config.yaml
n_layer: 16
d_model: 128
n_head: 4
n_kv_head: 4
head_dim: 32
d_mlp: 320
vocab_size: 4096
activation: "swiglu"
norm: "rmsnorm"
norm_place: "pre"
norm_eps: 1e-06
positions: "rope"
rope_base: 10000.0
rope_fraction: 1.0
qk_norm: false
attn_scale: 0.177
bias: "none"
tie_embeddings: false
parallel_block: false
init: "normal"
init_std_qkv: 0.0206
init_std_o: 0.0
init_std_up: 0.0206
init_std_down: 0.0
optimizer: "soap_variant"
lr: 0.00636
beta1: 0.95
beta2: 0.98
weight_decay: 0.045
lr_head: 0.00906
warmup_steps: 200
schedule: "wsd"
decay_fraction: 0.828
decay_shape: "linear"
final_lr_fraction: 0.05
batch_tokens: 32768
seq_len: 1024
doc_mask: true
train_tokens: 144800000
steps: 4419
dataset: "wikipedia_en"
Each number is 128 + 32 x the weight over the matrix's rms, rounded and kept within 0 to 255. Layers, rows and columns count from 0. Numbers have three digits each.

# o: layer 6 attention output (transposed), 128x128, rms 0.176, rows 20-63, columns 0-63
# v: layer 6 attention value, 128x128, rms 0.213, rows 21-63, columns 0-63
# q: layer 6 attention query, 128x128, rms 0.142, rows 32-88, columns 0-63
# k: layer 6 attention key, 128x128, rms 0.147, rows 32-87, columns 0-63
o20:103113120136159128092088088090155126182149072110114113081125124162121153141146094090114117161111116180146106106134189145128122121120153117162152130107144132121150096094158122110147121087157148
v21:178125117109105135136141123096151145137132116103109065121130139120100158069130155115142110110120118091150104146154134147102142164123130147152132143171124129121152135100110130167104110124090144
o21:157139117173137125132144097110132147135119130113133104128099153134114138100142145101128100115167095109140154105087176113130126097141127115157087153141109125156099099118122101079160144152139140
v22:135120100137090091149133139107140106150138098094098132150111103132141165105093098124109128104133104127153141111107153145129138145072141075079123118160109114110144118150140114186101137112129108
o22:112173114110151144141128156111095143098114105124115123145110162131150136128131111081100109160106118089159123110178134115158148144141079149084115100134096139119142149127171130113121120151124090
v23:129120140122139127156093142150132141135118135130131131088104149102115102130097134139131132101115102098147118133097116147133072098103128116140122160084120125100130158115161121128130115165128124
o23:120128116111131091148158121128123118148131099114170176079111140138176101176136115127183114138115118149104078206118128127110123061128151112136110158109081108142108112162112130104142093141110108
v24:131121126140143115112114144169131165161155129143120105133078129133110122123125154137124101103137169104116101159111137085121096135136144141139139103154109140102106098104159083142176140119087127
o24:181110111102139123089099125135120116143127107128165144107137130151117135132140139123089133117114123159149130091128130115104164125096143149086121118146131120102111128115094165162182139088116116
v25:130140134137129114123134121134121148169110110115141127130081135120143092145137184139125139146112118168091140072130120127165160144147126138131145080108155121101136192138153132113140148156147143
o25:155114097089128121149108182076161158112120072146161155105113122114105122109129158139123112172085176164128134095156104156113129178152116143135123142144151175144143134116139165141115133135080117
v26:139086133146182112113097111157113130115120149137127126154164157115129140125119133133113117150150133143125133129092119110136100166139124113104161133144131126146109134106137151119116147113110116
o26:156107204126125083124137132150106122128142123118109121107125198123142110154103111111110136117127114156110153159162142143119167160128072130117142128125099146122097127125152172134100097101123099
v27:121127149123168136104157126117131073140141144116124117142126120097129124124135135145115124096125144159151137142124095179153141143121151118150150136160125137121137106131146179094115103147118116
o27:107097150113106135101152129141143117104142130121086114142111133114119140143175151119140112159147138144141118096137115095147140172095091168126148099133110082138126093080093120120100092152135114
v28:124139129148129118132143109127141154100129127143134120140132146154147145096156147167102130171137153123071142091134138140131162135115157140132136113074105151126169178157125130121113127163164143
o28:106082116118106119157140147150127118138122123125161175172125158131153145130144137118130109160136101125127150140155105130129147144154125149069098102123169130154122162143146154147081169142129181
v29:123110108103142125092115082173131154115155109120146091128125153125139157130107132141091147118138129142145109120126124083109107143125146132116144125148128140129122116130197126109130130120132151
o29:151129145108124108104152119127122119124148132136168146149132092128099080126111132173101116137136101154117131114133086101178102120141121141093099149118136137139172148147099165115168153117121094
v30:141149135085126096113154122092120127122138148125132110121159109135090119121161189103129150133145121104119130118112148115141111139134135077141148128147142184132145108107116098148083156146126097
o30:175147113110136151137145088124130147108134164116141136166135121123145116117161167128191146128162112134126151136121112149145137168160118124195134090134146128114158134056099128122085150139131131
v31:125114132087126145128108123163135136132116137149142103147140111132132145136140131114140135149128163121111158154145156131074134128145118135137145130144127125171154125124194113148148129116114147
o31:124090129122096142102127159110113111127134146137130134166138104117093103110127127100127143159139111131126120101134122097118128138131166102168153134135166145118127159128160151130157149114117153
q32:119162165162104080122126125123140135129074116141147194153128146147122176128123151148088191150179108087121139134119094061136152122097164188114102173108130095163097119150131127159093185094197132
k32:159101131116092127149120170121189150115124141136140170088106101159145129132127119133141155117116134185129157096172179158127151102145123123112068128102090117171153148114096135109220167109132102
q33:115095121105197150129130129074130104089111130106079101112131087149125136147158114076133093151135131134082113134119118149096091121110103123132133111103115121144104105123159116103163124165086176
k33:166147144115123100129180150154105204144095123126125118165104172115117133054097097114191131164130127107171133125146116105178146040141165166175144147098112113086199194083126135125139184121163100
q34:125122115111066127165189097158203123156166131167152096135134100103089101106114145147120133138086163123169107141135130169150155166089152079128124129107131085140127132086080162136049091072123149
k34:140064153143085127071130118098127100104098188106131129061154124129073123102183133083127124118086177114105171124157172111130169173085103133120107159076142072134133113116148161144091174100146082
q35:120146150182194106108098135118131125174119193131121145166102125143097106118129090097170131086103100116120125142141142096155125144146136113092126183111103167142123089158177179121165089124155147
k35:125143102135103169097073105184134164193118101115135066177138116164150130115057143164124132122149209129106156123179157129112075102140116147149132091066157115148112143144142133103146130143142130
q36:133129051102085210195165121081163131164167046140173109100152164113147156097089132167072114118145115132101129072180121151104113132150128080162120121210184116094149171144101119144098085206103086
k36:139091095143159153166121067154138130065151155154186151087116113097125062091178160097095182171110145155063132167115157117189108162115139105110148133069116136100059113053132097137105158121173125
q37:176164114128116151131144122130115107135161173114139095086111095112086127094127104167101138133112132174139090120146137189156172158135085112129120105121123114074097109133119110151152093095099144
k37:094158086087139109103122102143142123167138100135151115171116126123161118133154126082132121130094172136108141176151128145128134093073157121143166116107142124152095107098124104088119143130143135
q38:112140170103191225167136134129142116150098062072113076128138145109141166118138164113099137112169133191069123141158174107069122047139115044132111087083103125109159140120145116024114172136157094
k38:165099107147159056124169125153114060170171127155096098137123057098144083030141135121101164132140139121094125132090069106120168176137157174170079132143134175110122107124163146127000172185120154
q39:127206089133145109097177132112146072159126091106095133132128082124093170161196113116097126157128121097136112129122165044092116136156080140156090111091121077085116079181132188161141134087153151
k39:194118241176133166141108198142178156134098112182135168115115179174120136132081088087189104118140137158136144088136085092125132063123187144098097138074128053150145114182154170123122148160119085
q40:147064166147087115174182096105172165135154124142208156107070147149185163145082139122157107065134144131157110089160124175144106097088175068160131126113109145125180145049107102189097153219082145
k40:144150045112119143196124123201106050127130151050150143062165093144078146133236133127100202125109098172080132114098168178116136112125127139152144116127137143119074078046124107063078151148144159
q41:105088140131137113176145100109152081122173099121131082153159116117181106123102093103134086156060093099067102170139123111115128134161116092131155141157184106062090134096152120134091074174096119
k41:112167080072164126078121061145141091123190085107153132086136171162127181116113156116094170129115142095106122140143119145094137146091161092134122108127132184082078162157159070151087106120119176
q42:103145151184145139174166115121175141099156123059100137138095139117125178120123082171071128035061154155107104129092106104139084162081080144089074115061095123166133150164156177129234151178107132
k42:154184169156146137176148129115100111134155137181132074165150100119089150087097170066118157122077140188123104150105131085131122067111156139122123103103097095179117143156200090168143174112118095
q43:111102179098156166168175110064142149104110117120129109171118144096148144190156166084117156119094134164131123172038088114101105125143122045125126105119118199136126157118171134112051105191110148
k43:073118073179187153211108123192069096059121114134099121152174120180135138080155109136163114087124209145105084167062117085231125141099166255101119077144119159098114116145116112146159149103134157
q44:157111196142187156155150100136119137151125076101172012155133094126147136123179181107127161099170142110134154092113161061076071107121156151154090122034113177107158117192131164147157199139088195
k44:203081125129110178194036189142074109147101153154154088103145149147076182222069118060208212126068127153070135132097131094087151095174054131159083131138128091211069134100250105174094151171108223
q45:135161105133175069071185109130114068215137132110146116092101137143111067148165153157124120167187154137116154143136152138160103153189152112121120189080136098111059172135158155137145105072102154
k45:153212158072146137094113108117098224200052118081099135159112114121130133184185104098098149144111121146085129139120089127129097128164078095061142081114039094126186127117123149089177098120089185
q46:111134092109109106103135130172103136113153163153120185083137128159111069146125098135136131109103139081124106144186130154198191142132155148137112139162144090116132097162161162163078092087133140
k46:074162147130108091122128116106134176078088108170129123188142133121176134097084158159164072110117150124105178103139135151127122151138152101113123158131146154169141143088087110108174133106158097
q47:127116149169154084078094121116130110097151164129136157146149101133113084041176043121112130060119189063165139218140183168076087189122124178189120104049140119125121154186143169156128146101095096
k47:108150139136080171148175134078094140148084136134082137137122131147100142129152097109108142115081113172121110071084149100148114114192114098158191072077088122153194087130166111110188121107142138
q48:129158131169122135108153084104131099117085100115145125067132126066116118135157221138159149121145161157108133096152137150100093150094092135088100152146111129155127128190119173122162142066173128
k48:139126141196159164224086114121080150155104165168077147167162126121075056124094157050118183142101149166100135132104083142154196073195149081166180058091112159070196098127161142142166130099125083
q49:147125097067162135154128129129105097139167116102115101112130129137099127109137117179114138138121149158129101105144089072197131112138163167126100130094115103134067131167160168132093102146141153
k49:144114191085132126146071139108128093110131123171124170124141150154115170173115127140142097135133137125130066130155164134097085116141050178103092162132103152148114092160148158121147187148155172
q50:095118120136104086089141137104100134113128176159111185072121100132131137117186107144162126136098131131151087195152165117125168156122106155090161128111131132129118098121133140139142118120156104
k50:089151139086127191147119130161112099088149135139117184128126124117120113115114132149112133100162096071143119165176102156162117187132104142046125093070087117130056149207105160175163089144158085
q51:138103145145111110169126072065160103127161148122101137171151129141134129105148134126126107105177175150082127093163154148068145123153069133128142169118147110100166183115062136094237126143100112
k51:143136058202133120111129122179108075154073154132111102127128178130139113141117108102121168118122091162079095148157123116075120138137108070169072125083144116102122061070145190136129095127102166
q52:111151151150140043059209105116156123147139079125102154099092088143137138113110094124177097164136127101148103175095104205097137078219083157110145105099136091143083059085110148123157100105144056
k52:147156108155109150085156164127124104136129147136096105134102124138156164084103152177160122083145143175137129175114153128104131104150100185120110110119156105173105143105073129164054144086127119
q53:105098098113072150099117180126114111050090082152088135098150090116153126149065109135117142159127073097147168165147096143147146109188162207148158132111183076139148086098135150145151074090167108
k53:122054139196150156176079165169051046109140127096147206117102137141169145097085149107121130175139119087098079105140103204116167069131137156212141148158182103152131074132086117121173102169145114
q54:141142091076190163112165144118119125145178111139208159133118094093107137136129138119115116155126142131144134155081189103146107162094182132183081107082157178170122133229147107164094114163067210
k54:109129140125119148205136103105122129096100204118145134133126122146126149117191186080104149143147162163095120116065165108192122146076123175164102099104119182134168080113150099173144135105120197
q55:106149119081154180185138132090102113115126109240120076156148110075066158105110131195155109080127146172166133078198169128114144086130169072168141149096087160103138162154155142088085082063112112
k55:099171164213143154142130101069090102132107192187166053093091138095147099040096070148165136076090199132162088110064059093106126158100087097093148157127109139114145115079133177114075172173101112
q56:153098149168153116118116119184113200094113141100057178145110123152156157151141147107165133136117161142117153111092078129087130157135068128098120138100133101114129143089148127160134122153074112
k56:129157131096075103132099159171187176081101144134144121144121171144147128114145139147162095133133122163139168152161121122122126131106141156081176074128188096120154133118116137154110181141085134
q57:124119152116131114153174150163097151153149120122083089092147166059164154093125066117094142158155144127086216137082141134122149121093157178122074177093099065209074125113085128107104181128148119
k57:145064142101128117136113177127102171134106110084133119156143143130129133076134117130122163118183175105121214125106122115106229102098134156112085133158092103241108130202126123113111132112109121
q58:181159116158131118133130180170145122163109152105162169143136149130097094180119121109154126109144089153148119135091084147151127090123148137115143078159125083197103114051108149074133120127150199
k58:155152098106103135115188112153132112091104082186152082140150125104095159133194134197114094095153160123128109116153159169148114077116140146149149127111064105125177123186041089108160102063092119
q59:097126139146080121090136117158197115122164108094122165079125123150165077180134181101155116173098140116154111161120161078161102089081124153152127138181178136146080148076116114125106115066132151
k59:099161168100122163153104072117160136068154127126098181144128168133080113104141169120160130196094132163150159178091156113119124085117146089116148125143113143121145132176136124132142131157162097
q60:132102144128165158122115163162118126136153048176095137108050158130067098097119104158087132142096135148129081085154124139120177112131103114078146173131120167102120096118142120122183094150149137
k60:084152121094125159081177159083109143156120069143098116195109127174119097104072163069076097089152172114095142130118185129167166111095117122118150149126117139235130127150111126103150134168141090
q61:174063162064109097098159072148179139067124121089133144110111140150190087156090198083175132047188130111083139096137180134164123130137143121093117179116136091095157183138146182062110140109100118
k61:123101099163151113140133054140141148133174152130121124170172160085130091093097108124102148167153140127022148123121133092102124100078110119069154081122126162095160210065129162142093205176142138
q62:205137134160184173116165085086097144159134109138155135107165143155091120117150187085102082128142178133168142191140167105142079157134163127178147137099154090130076115172164080074129165105115232
k62:130115152123157131160131118131149110115120128107137208167120168158108147142196111114090166142104171081159121128112164144132142070161071092223093101052099153131134131065107107169149154101095100
q63:158154137155146099103114197162189182118075140192118157103133087121106128141111086255134125146065187128121173110171136145127112119059087093081137158122137134145198190169096126232094155161201140
k63:173212117137128166176065143090233100074109130140075172157133063179055101089137118103152108100172144133117204067137134188089202149090081157114139087073125168119174225168120156154199176132136053
v32:129122085138122113133114104089148107114136130156109164116144119110129143103096134119120087095109103122118120132097125148154109139135124145125174120146112146108112137103131127099170157153158085
o32:092110138155116114148169108148140141157128137092107145152104128135151059103120152080162103162149128110122111155102114133132151118103093129155157165127132132108105098117137118134148121128163150
v33:094135107100124121113154118156134160140100125160129111147112113103130114112139153138107122160132121136124120129135076086080102083197091132167116088119144123126141121140150128092152110102111143
o33:089152113107147103143114131114143123163153134115128109136109109128154151112168089120097158083101126110145131167123123181123145164119161138175139161118021127091163141099130121148125154116063084
v34:107132154117162151129122116120135144147139154137131162124105117123127089101093156090092104135137143165126114138143127111077153102126139123096145166123144133131165098126118144082108140139111116
o34:124176136165124153089146132121091085098132128117122081113145118124103184066097173191106105114107143092120120154135148126148130187106154093160099082142122113119099137105132154156171136126133126
v35:098151155132137141120124142131117092101116128124154115114133112174140112132120108117159128115144133111096193134133113117150141126147082095136154137113129122132141151138115164127138094151121124
o35:151132143154183132117144062110108113134114144089138153178133116124106128130106141109124177139130119156116094139136141123115104095126133134141102155112099085145134118099126119138100109139173116
v36:153094097147108137115138103123087114118119151129130118127098147106146165121171127149124150175124112148116149116129082115112127114135122134142145093113130110121124127134137116124126128142136128
o36:077123107113151108159153133094132115153128112144141102092158143145125118112133131183100132100149130092101149118162163111141130065115142167117137176096079143113137131139131160169098055111099128
v37:116130126175124096130137136181115104095150172110146109122138145105146114147121129171133167122121122143120120091125113116138106124124136154140120144162129109121145112124125141100124109143121131
o37:137160099116123159183134130089114155147113105139053133120123151119148123114165124134091106149190171132141147104123157174115150129103116124128166129124077144097104140141123152139106147137105117
v38:155146109137128114125111111110133136172126162123107090157119104112128148136150126154122131103106115116137129126123166124137134178186120113120165130121128136134094127090166152125097146135119127
o38:169162117111146111167150090181177134107142147092131139130135145188136103085122137102143132109131137116113139109145115160122124106141109103153115104149108086132135159051137155109114173128106167
v39:159108144123138102121096132126145137102152105139161091101098146116122109122132136133126128130156131160142128108121120143120126139163128137139100123127108106100132111106097142102123171110135107
o39:103155130138143114129147137168145095107113121127122148132115067140195143112150104144115133156101128100128127114143167149120074139111158134108115104135134137131140084146124077135068131138113168
v40:148139147144142141130099136162117132113113106168145119136117173128110174110155077147131123084155092124156132124159128150126112157120142097128104173147113122079136162121102137092152140098103124
o40:116113076118126112153117124081158142112124121150123155091187129116127087101141163178130131191077154155124122140118134119134185154138071162099107107110161093129116130135135159206131137142107103
v41:121135103155092101119138135088135136112088139127117106160114098113143120139125113135134121112125131151119112104122146091117128139147169145129138088117121144167142065128118110163140153138134100
o41:148155143128131137119130135166136096133183134095119131144105172130155115155117138129171099076128124094093158124120140179147094116114157149151147169119124082126138193142147169099089159116163125
v42:142135131135121110193113131123096125125139140135115179188146129107112162117156126117144111123094136129083112135138124134070142096139137137133106102134141121130108113142094150112145151135123107
o42:074151099123093146114167151128164127069110140130160126128140148141139134084153126134087169111150160083131155116108157104162128120075166120159111104102104102151145119141109149113157109113146122
v43:116129150137115115127137132146143129156119155118115135133111133152169124132134125156130129142130141131100116121096118150127160134112129090105123130144147118113120139143132140147129113138151130
o43:150159175122100128104092128156126137155138111113096130103140159115086107084125115124136095154121109170151083146178161079070122124132091148128161141122144128151134154135117134119100133124135112
v44:159140141100128097108132129119107131133095110134140176166117110117133117141133122146122141186123119175123109099130127125113163141131110125117108128128156125139159100125153131111146096146122084
o44:099108128116161121144124091149132140159136169121116106135148097139073124104145111104128088109144145102135097147114142144183109136100150109126103100131083107117110134115160130110128139119073148
v45:135115120145135121119116134146126071095110123106132122129135137093100137149149149149169116151110083123114102128120145101138139172130114114107130120104131123108147098130124109147115093124103150
o45:112118127155167110131109169103102141148151127168126120131135155134108093136110114124109107145083163115161093137135153108145128062090137166101112207098170111122130131134133112097123118110104129
v46:123141148075125133119152121116140128141145131130112122162113119082161161121165100120107133126115145145144131126112125138118141116152121105103155135075127138099099149165103120119158160115134130
o46:087153128134116089143108124177114144120175140082140177099172129125165112118142133107118138151143129091159095153163083120124134110129160146137133130142161141105195126116118122115128117153125093
v47:134148135103105160154133142125109136140152143130126129102151117155130114152115134070127138067126133145144130125178121140177095084108115154154141130125119098101108153132154131148099129139132152
o47:149123178060147118133144142136091111147070126106103151190087135123142093118155124122145168148115104112145127111106151088089148127118077070102145100088142126124145104151082167158130119082157097
v48:142126153137103143162144132118127197129149148152136158132139128127168148117124108104151107160126079128120121140121129132145114137141155151129138123095132115119176157118136118129150114152083137
o48:129132066086124168117104100107094090106199143118136137147073141120093097125160138153144115108161152120125088088080114121151125142144144076127076122157129123130091115172102100114115150097134137
v49:161127143125134120145150117140110149113170148108108116110086144170094115145108107126108128090134134130103155132172100145128124113142124131147123151125111138141137143146124097132130138156129118
o49:118126120116140136137104150119169119129104145123122093147156133146143152097181107161095177172110142156125119087131131109133104172103119146145142117098099120140130124119124160130106078159159124
v50:103114129134079097141117087087118137093077135136118114130149168135135142154146169143135137175143117095135122128100144102137158115164112182133107150152152111117103080112124157152136166120149099
o50:132126123139111099117132128160106105113142139159152149088135142124150059149138117199159123102127153116169155083144101137174129141073165126119147141167078127112149166126142103110178111122104172
v51:115136127146119147141167118103146141159099125142154151139128146111118137112108143126125113151126146095162101131120138102159140132104128123190132127143107122151119136131105120149139147125132120
o51:156111109135137148085159111076157137151162145132120131136093104114152138126060135140121180102174111063082159090144126176161164125114106148117155130110111132166134115084085151132133129123114152
v52:112148137128145142133141156115078115119113135132106115139117157153117107129179104112187132100145136128138110075085118125096166122108114151134139149165146107091147126139133171107153160124131105
o52:142152115092130140122113095146146154118146151085170174098139111123127121148137193138167070112167121094153135123136175108166118120157116155116084094085145144163133169156182129130134109098103155
v53:132109119117104083119130142128135146157120133113125099153130111126080105079103127105115127144129134146123116097124108125115140113145149152081152125116128131103193111159142149143082134150129071
o53:090180137120079137137115148108145101166109163142107126120152133128190157140131171123123096109151167097165114145152115133141157150140106115165111103147088150120109137140143132131133160083135168
v54:143094142128142149169139147156115128146154114153129142154121118122144094101114145138120143149145132129137135098120116127146115138126117140112139127144147113108129100151147133185121149137102107
o54:110140084162131102132085078116129099124106127122133124133177103171129158152130115125117119120151130067095124123098099127118118143141097121111100104155122086102158120153129126130202095110102116
v55:099095134112132131129114134130120155160128142149096149156110147095155146125114136116156107150119125140161096122111140092123091149125138124108108093157136123119137105107139123118104106120120109
o55:138101139109104123133146106147166107149130106074145116113130130085081125096130108172143128073126121098146117144114122106173126111137161117127166133138148114107102111146145099103138150149130142
v56:105135137117091153141076099146115156182111107166136143158152099100141130159097111118118118120127105163105128115175142095134145131141100146166102120142150104154142166108149128157140152147152117
o56:128124157112126123150127068135088101121145139069100148120127137103153105100152170108068171099155099116132125138066117148134109134125158142108150130145120135110124130080103112122122136090091146
v57:124146167144134132142133131152150104114108099126123133113109138147124124091104171137127126091108132115130143086103114124103147095104169117121119140124092110122120135147127078147142153128150099
o57:172116151109098150117155177148084106157135142057145121163072163114116092122151132110117105142149134129065137184129148119155143152127098181123141069084098098171133155077118178105106165134135110
v58:143124160129168141085092150115159130163126144157152113115097096133157104151138118142128120109143068150105120134109114152151138148123133151141129135122163112134131097107137079099160138178131145
o58:122151163156162171122146112152170159093157100153075133183129164119160134141098171081105091104163159162122128125116168065132147123118144119115129157099134207140091170088179124145077121157124120
v59:126102102120145137113122169186110115140131142113160132097111135104136118121133098129124101125167135099105127119122153108159099110126133105117125103135089146110175143113120105121124137100130139
o59:091133138106174157134099081080133139102128139132133113109146135055156173174142125156172114162084170129170156141150133144105140101131115130188125107081121151150119081135156079145129079140114120
v60:105141123155125128110113119120102144090106125137112127125122117139147109091117105108138128108111145126067137154165069084146149127158117129114077155147125143138078116152137118134131165156118091
o60:108091084113130183142168082133138141116152158131169104125133136171123105142181155170169097169118093126105115112105141144133118137167111097111091165097104132070148153103128143102123146153106144
v61:145142157125101077100172122117124119150096125101154100159148153090159151129139099110110140122123122139147094106137086118119150114157109131137099140126134119119182100131161106125090127121133118
o61:128156117165127117119134150153175124143179183145138169102115140090127084120161151143100143129131139116160128100105161137149132121098138109089139133116112111110082164101151146156113165141091093
v62:124163154091114130164123124160128126165162136127162085141131146138127146144104070175161123102123127120145165118146132160126116161155113124117143153120102142093133161166132111122156105108177145
o62:143147154120124096095112148101160128140122145113136140097124153122118154119136133123127120148162105117196155114069152151106054127119069151149138168126169113147150090033125133155115115110141122
v63:137131122104129156145147143112134130093094144118131137137118148118124166160110110156139118120125130169157146168160150122133168089102123139121101134134119114143112143136143126128121114103133150
o63:107118130099110078104086121160117148118132138115117180115151091141114170149135129165119146127150123114150150143068112117113134136091134139099130097105079102125111163107101120156115145164127124
q64:138100143154136116145103144139166141130118143121115122141143146129129134117136119114122110079132115112106113115139134139154133118145151134107114149163121130124154115128110088126128122143136117
k64:118135101116140130133151107119112139111118117136145122122123127143102125124142135118111128104136126150146121124116104138131129116128134121133120118110117148134124105120145111108139123124105148
q65:116131144134146115114130138131142134151111137123134110121123114128150118138121142113117105105140109151111126115121134136129136128109149127139137129136115128091147132126133132130098116151133135
k65:124142126139121139132131123114141126142124144112103116129127119134143136115135127129107126165143147109134104140144093141138129139152125132128127145150154116139143133116132142109127129113136138
q66:130123147158149098126135128119139119117100117128119102130117153127136110152115135105132104098125114104129146093135134107134105124139158152109144130133151108122137133133126135119116110129128108
k66:122149108140122159135140124120131118131140129150142138112122124122142129104127125129145115153138116114144128129137103121146128139124108133133130133108136140129137137128124142128126133121148123
q67:126126137118137144121125137136135114155130132102127110121138129125127127105105136117131113104122114142120106104133136116123157119105141140127128147155134112123109101177151123128143132124116112
k67:149103138126122121132156133155119121143121154144106091107142114113157153104136095152118115143141130137123133140136106143123121131126127134147139149117105125117168138109111139097139145128147150
q68:119138133132161118133152130120116105136129115134125113124120128129137112134159109128126114136123128101112140107102132129129128111145121117128129109112109129136129145145123140140133151116130157
k68:136132129133106122130124119138124148098108113105153139152141121133113146125116124135103125123119105136120122092146132128139160131120121123112109119138124137122159140130154124135143134116116125
q69:119111129137142098135122126118152101149153134131128125160130135138159111157121126097111113051135115127096117094166146122143132144124181142122131164130121133128173129105134104111118136117109085
k69:116128147137117136148146137125135092132125154139106106101142133122145146100141115138104144170131161133115130156116121137111114114111122116139151098137129125143143122133134166111093131148139119
q70:153146134116079133139129137142101141121136133130131134110143105115118183132131103161152139146130146148146127155111122172127116106119075127128169101112113129114119124127107123131152107163129151
k70:128135118110132122113143110119129173119109130110139118170114128132121131113136111136128125113111143126123131131132135098148164148139136118153110141128142139111126120138128098134110144098121129
q71:094155122112096145126124152136144126122119118131116144100150131117132131119151134126128137188137105126134135160107110134156132126146096153140126115118159126125123122093139154098120124140167154
k71:137118118110129121129133100126116150099114112104141157157126132131108121145120137136164134140121113144139122101121124122158167148152137122132110129139112138092106114129133110136152133118092134
q72:110116117150166152118109133142166138129131146139137131157131137122167059133141122088116095129121106111123130125143106088147130127108135137139115129145148123161126145095168123085083134136137084
k72:111128131134116089121130127143122104128133098148132099102144150127131127132109127113113141141148134118121123152147099149093111122101132150138134135127123131113140102145108127074157133141123139
q73:114114117136155116141118160136101118143125104076143086158112135116123120141133106127118108123145114123120115099112134121108121142111135106126116129146097107159125111134163120119177121134120154
k73:141125159121152137117111125120132134148120146153108119120137133112124138119157122118098150116160127118125126148127107125113097120120149128120103104101135125142143096150137173101124150148124148
q74:127116101126133144137128153140130121113129143130121130149152126124131092133141149132113127147120121140142137103113129111126170107105100099132150126143140136133137130140136142111114145136143125
k74:118142112169104159115117116118119133118142124161140147108131131120120137124158102143113123149126135118112132129134135123153131133131150135121125141114103107124095117137125134131145119179138153
q75:108113118113140157134123135156172116147128125114118115157114124124126098142122134044091131114160102095092132103138151074137133138110153080130140139163120112143104131135154118061118149135117099
k75:111145141146106116128128123143112120137160172127091123107131135099160160135142104132100129122123165135124128146137101140092100122090128149112133099124116088156121136118132163116139096148119140
q76:129136113131120156092117127108137126118118118144138169108159133106114144127122115158135140143089133152128124167102103158089126117141121104135118107071143119095126127121097135198117137105140153
k76:138121121157125153100136131093147155114096106122142115123116107105129102099111119116142107131113123146120135140090134103136174151120158119144142166116147144108161150142138114148107159123155103
q77:143097104115101150161143132157136126109143126138126121151135140109143102141171156155092126123143114152145136083115102106106126139109112108126148122164126127144110144108120111101100136153091119
k77:125117118151072140139109123130140139103124136136142123117143150138121150160148125107102154118124116126089115104158132156126134113129146094154126130117096099135100096114142168120167103159126160
q78:134141143161106103162121132147139137101139151117149153143105133152162107134145109162140119154140131095133154138136139138136142144115114171094125129127153110140130137144128103090141152131138087
k78:108134116137143116123159128113158109136136135155133099102159163152143083135102174110078109129173157159181096150140113140165082130124157116193149148129097144091109130110114118138092163098109103
q79:116157124144141139160109225165073098133126123097155113135113157129106146149128164134116124147125120119116131099143110099137107136102075161093058078111148129174101134156157162090152167121176116
k79:129148126149119161117088113156131138135129126116109135134119086107124162123189118087131167079114137061096148129099132082121127157134110161044111153119113099129113113116156126114139122173119123
q80:106118130078039085091126123191166178059127138105093160120073130178122148118156195127104112125152092175169137098130124107165131126106115126098129150119113129181102135086091107111199148166080118
k80:082151088134052139136114083126101127135145118099106117119107135119106151139181115096131170101101142072102124074118141125162134125113141108073110115149094094105110087153097130134130089150141143
q81:102100093162104119155136117152148182117140139173115143168126103121172126145095133129114119154161122077094185096095128104109128117108164144160193140182145126185170162163179169111113093179090129
k81:115133138169097107114107137165161172149152117117054098082130143101069170161151080127108163054136117145133157092176100155119154103095133116106097092145147094156100129098121142069169140147155199
q82:092138103069105149102091071110142178082170083110102181103127140164135139086126122065122158115117104149148085160149138179125058156190192133129124135079051130114175124056160099125121123142118163
k82:174131075055138198156106089124051156168138123093107118143080173118110184087088089139165062203053136136103121145087159116152168138125121089158123145163202196089156164128142162160111188127126123
q83:126110119128088175138152148139158169171101098190119150055134076142140124136120100143131174126136179131084144171066073188114106083102140104174177145184095110117109144149055108154155105167076160
k83:124070137086077114170162108090128109127122111094209154125086165170171120169155140082098119174081099154090129070127133151155130063180162076210129067119136160136132130152110156106101143091144129
q84:154198162128144117176107019075087149089185120072138199119162077122155135239126063171160079155095141120151097210167141185105159145189183118048199137120111105091117098150162103103174129156103113
k84:108255106161142142160105079231153093142179140111086151110122150116157120154138161144181095110171159147127080126139133128170113158119173114115133165051047080219140100047123092168172157095161207
q85:150165130084140186091039229157170056178114118105102085053153149111088091079099108143072131129093157130185195147096158104079144172103110118147084108101148155075054156098134157113095202178089096
k85:140141140088168126145088178100142106201116132150100071152171182102162148107047136098094128173080139102154109159153160137141072137094095107147178192152113143070109075072155194167120118098140091
q86:081026130202157080091067075171202185159155192154131187189108068217104148132127154140171086058073081194071166081099106166072127108073106175092111057128107127044069080154117149100143094043053128
k86:180134160145171116117121076102143119140104127073216117175143067136063153116021175176212169126087090075040123169132126121139083103129139109162100147177126071181120192065139175080151164141140116
q87:185151144100094151110123087106123133116038189162082156188153163228129107082173156097162105102120134196160161124199149101191202125117046125125120110134093103200186119104122069103091125157087146
k87:170177062094135171135126143135149136118122125092064144145004131144146139116111157169176217081186120109060128208130032147114146155091150115133135130136095139195128154100173119121124159146116070
q88:188054128226085206075123087173090139092171108083135141166093105068146144175156133061192100079139127101158199182083069172107161186087088113202134128136164151052140186143161200110119087108072181